Weights of a small GPT-style language model, trained from scratch on English Wikipedia.
Size: 6 heads of 32, MLP 768 GELU, vocabulary 4096, 5.57M parameters.
Each number is 128 + 32 x the weight over its row's rms, rounded and kept within 0 to 255. Layers, rows and columns count from 0. Numbers have three digits each. The size before them is the row's rms in percent of the matrix's.

# layer 5 MLP down, 192x768, rms 0.133, rows 164-191, columns 384-511
097:101159102133118078104140142121173100149148121150138084113178110154102139106195139144147171115119204126134140112191198073107046124101105161149130127105168133105158139114164120141100153070151097091171108144140120071116147175166155025174186088124136161059080106111134150137147072102098125176103145128086119137061127105181056115081100180138178130117127109074072128125136143145148087143082
104:123137115146137129110131114131142164074120162118138122102156155152159154107179164102119176093125115158125118195115166112143111122090156129098137107142118121146121156083107158160131147165107097116137152126124108132135160159080132128117106118157134114094123106160112093127103138117163112106063133144122141153123119048135157178091147058123190112107108146137126113153141074134054045108148
105:138095122174130100112154139149160121086172156100132132138161103146135134113117114139110169139071167123132149149127135176096115132140126180151170136113115116139107097111074137121110090118120187143187157116218134134126122162126115103108146096159105186103080179081150122103123097101092115134083133113183103103177152116112116130165157138062118139128203148128158168128107142068164136126148
094:129153165157134097182175132107178089089160107074132146116141172119105098118070212147150118135130151092144087112130110119135104154158100152097117136070182121127185136138153103140124128071169134124092140123130184117149212143085143135129148161105122179110113145133106103113084128147120145139101124094136154079152151176159122168107117137072108088120139122122124170131165170182120097174140
103:133125177087175161104129102101128115184098111149126133128087149154095129153071117155098111125099173156152086127112098168122113145144170153146122121144112161135124101152133141140104153121161099115134151119106145138103098100095150125125121196143162124153097120150087149217123078133174100105112133122130185138148068131079156119179134059160115164133118108039104090130126083175132160177133
097:124152205179131155123181124188165116064173180111109131177148117092171127126111096097130101173141132213117133146118101124127094120109027097044148121068093144115104105155117175187156108138137116103143112093143121115139157122140138126161123102056162097088181142145146155079111132148187121155113137133104155099080109139105097098072186083188110123075132114139099093193104096152118099154153
098:104155128106163070110183104139125104117082153163161091127108126101186150101199151117153148138113189116215141191187149148100164100166130161134135118151140125100128153075111144115170082163110164168088132125118082175099083081142178085181109119087136186090125163108166130178108127121092112158102174132088096112084151108172102159114129091129103131196146109157147093170134132108157148155153
104:144119160136146112115094161116189141183124151089103082114090138152121122159079118129032172146066127119094069138116128133099155111143132110186147090085152138105113127147155127130120180124150171111134105171134096145096103123101111129120099113137161104156116117168177124122164122092138110150140147108151102149094123158107095110081168165103089144106102160187176125154118157139192121079157
096:124138099098159097110159087129144141118099129147143105144100109118089104137140155141094132154133180212107141137115125141097204118148111161132124114131133141139155157132132146117155056144234113126117095099115103145149139180095095157140128130144119048073112130122138085095134111074182092137118175124148139163142164122127151042111161154152120096124188156105062091125079093133096113094180
096:107107106149175099126133106113082125163153103111098136112127155147126134107159128131137136081131161134059147181164099148087145074138143092139159102175117090122098161079040119186091150142157059166121096133150102139183147112158062215177164152149088091107147133149150118074094136116100104065152131154111136139097088095153159162119146161119156146156143115130160147144133128131114174116077
109:138147120133148159088136140090062109082110078163136090115126128157159202134157186120081185140151089093122121101159149142091122134128156114152176084138164133081098208156128131090184112093095154161109111134097105165064092123098140076107119109118127110168078093143157123057120143134112078115077129142139171147134144143139149113126126091128147124180187220140125107129125080144122064090148
097:161168110136176105172114092100108099144138067118124138075116172133139101093040180100080118166131135138154107138090146170132166166142102212088123140088142139115127105109108149099144116128140173097125113130083152126163091131163180122097061150114161158114098163120205092133101120139162128116054158107161085173150098183102090091104147148152094166103136164151159185100109151115183121144125
098:118152111141129117156135126108156150106127142121134153142201086130136124081126089138109149112121147143132157156216110171120196136096129134120133108156122129147139134145099111111165105129128122069173069094112134096122157158145119146131174201119121131120055170138131107100079099109088166137127126110115109103157117130151081162127180135114146106087120164170105123132161174166130129127138
100:124109181138113109095126113086141123109108177104151116108167128143089112174096093116044186113119126130149077161106100120161147099162153134142167112093173162141175121101107141122116171151152099063141125098147137141160169082077146098107153141167101135179147091177154088140175100176143086097143095120109132158171102161080159161122116183110081136099079156141132146128102078167182154135116
105:124148134122142146129101145115097089136092133109123122096149143172145089120150129102153144149186165142081130196110135144213087159141109096079128118077140121116102077152119159201150155172139170060141137162153108137146152118084147114132123128082129138110179153120082147123131133130166096149088148145048108136126133134122222150169108127188127148172155117099108190137090221141123097179096
103:162092107151147104153074122113159125132098166108124165136147100107149119145090100083092135114164100123124134169133184098115098138182138117115172139121094102094104127145160109094139104165161149169164121154070158157112092172174127131109111094124122107097133084125152113124153122123120143115129153074127091133115122157079164086141120125125139092163118175140187116107143156107141173067099
095:142140118126149113095150145078171160157162130128150161176082157175136135128134193109089119165125159083166150107101062126088092138179134099146140202078094115106151133150109132089137094113158088132143134128146093155166173169078060126091078120120096159080120133168125142088108125105113069109145036146172131079109093099110122145117132096101068140161137154137121098071134133163165165160136
100:140109062141163174123145119093115133087135120159130162118108143194139096169157165113150189092091127123142120150130138151124135153088149166098077127101129138189124138103124189062107081105076095140144195178127105107178112156180066151147199122118109128088148131089089109125098110114151129204132090149127133090153140137125130132061154185162166120085127125073120115172087150122097126133132
097:106158081160148177147143153104120168096154115141175160153088101133151091115156106128142059090143157133163160108169150127131073099059119139101113185131091155094052105113140160133123138131123114167154153135109152146097111150120135131130139193203144113175137136102156114175185209116072147132116134114148058197115126166133135158096163123117144107150177146074097100099200150121114148136099
101:089129067139137085168202161106116150128129113106166190135106134106137121205107091145167120141166110097174155071045108122141179083171109143086145129156132098159167146065140088094100147079157055168068117124115097154144150123143076127187177162149139158129132088088137132115083138137133173153117144153137128079148142123126152152118112184122098182148062164120112127163125077147099121127114
097:146084172107168099186152133149094127118121139154093103134125113136091191161094071109117171141098119144069137126160179097078111125152108190103136113168136105096149073107143115076116128156073144120091133135107105096107179166062197115129087156056138156116195088105120128131048146135156108131109163173160139147164082138112140103167118107112083142144143156112145082124123109146125117110164
096:120098103082161124162143101116098124120116153142134088071103146132120131092137200128186081111134119175110123149103154152102103108175103143113152088168149136153097136063145161122202111107082119104175079122135156144137147114091113138139137158073138141077123142129156123139121089119110065145173103080093149058126142084068199148141151073104156101179112100149134105114174101112149108147172
102:095178128135119116189123136095129086157102096164109112120106213156121124147168115117145123145147135118139129184078117154139101132095062103130113121170171119126136108122111119106105103129142194112107137135131118146098161162148114108096147178147144086169099092137125109119064106164152132117109107099141157173116138129167115147109137079118117098059181093144192099074132087080047158096141
104:115146094118165165152161162171142120155162097099190133135194133117131107083091175150105139083057154130163142104160128108148096101150140163079179071212150146115118062077144145165119140114131121085119156124129107148116142117117111140096144133138121174113136141155173112096124082163138081094136141119144161070145108127111100107112123181081117116198123141129147155103145118123175151173058
099:069136110114086126114134132065152092090164117161157144134099152136117144193083094096181150060127116137133164115170172136126117105108156086179090148070152131127147136164140134148090133092071097115082167103066134186128117080036083089145150112134112117097147095145128149105171138166132128052161038194126114110121143148108127136143156049113135173141109102119160109150071108156106110127154
098:146110191167085134114143137119138155127124137086099142116122090087121080128124123199141101104208163168053054136095137117098151140115133103157159168148143137182164154136188136062138162139138093110173107086134100044095121114163154136101139063149096150137134129136107135113122107106084150127104092139099083125176153101202146039155109052129175103066075107142100168099105192195134135145190
099:166149109114123136198114158174170123072151112134136135122086122137150104214143093184168125041051129145092103107217125131064151144156106152070153111147115130129084133181109136144076148145126143162141060162112208092133096126105207118111118143089143066124149144158060118176114085130095138140123193131112180127097113107109073071110117110115153142139139142148136112110175095100095064141152
101:119107119169110120134200143106096168141173071113131128144161164104164138155132092095119076117120108134171128138148064135147103103187058079145120145170052147111081165139141090139095094104121094085110114128127123049174087129086120148135106051093084079080137112100143151127110098131153153140130154159190085175111159139107088108180143158174143106116079149110099104148171114168094123117099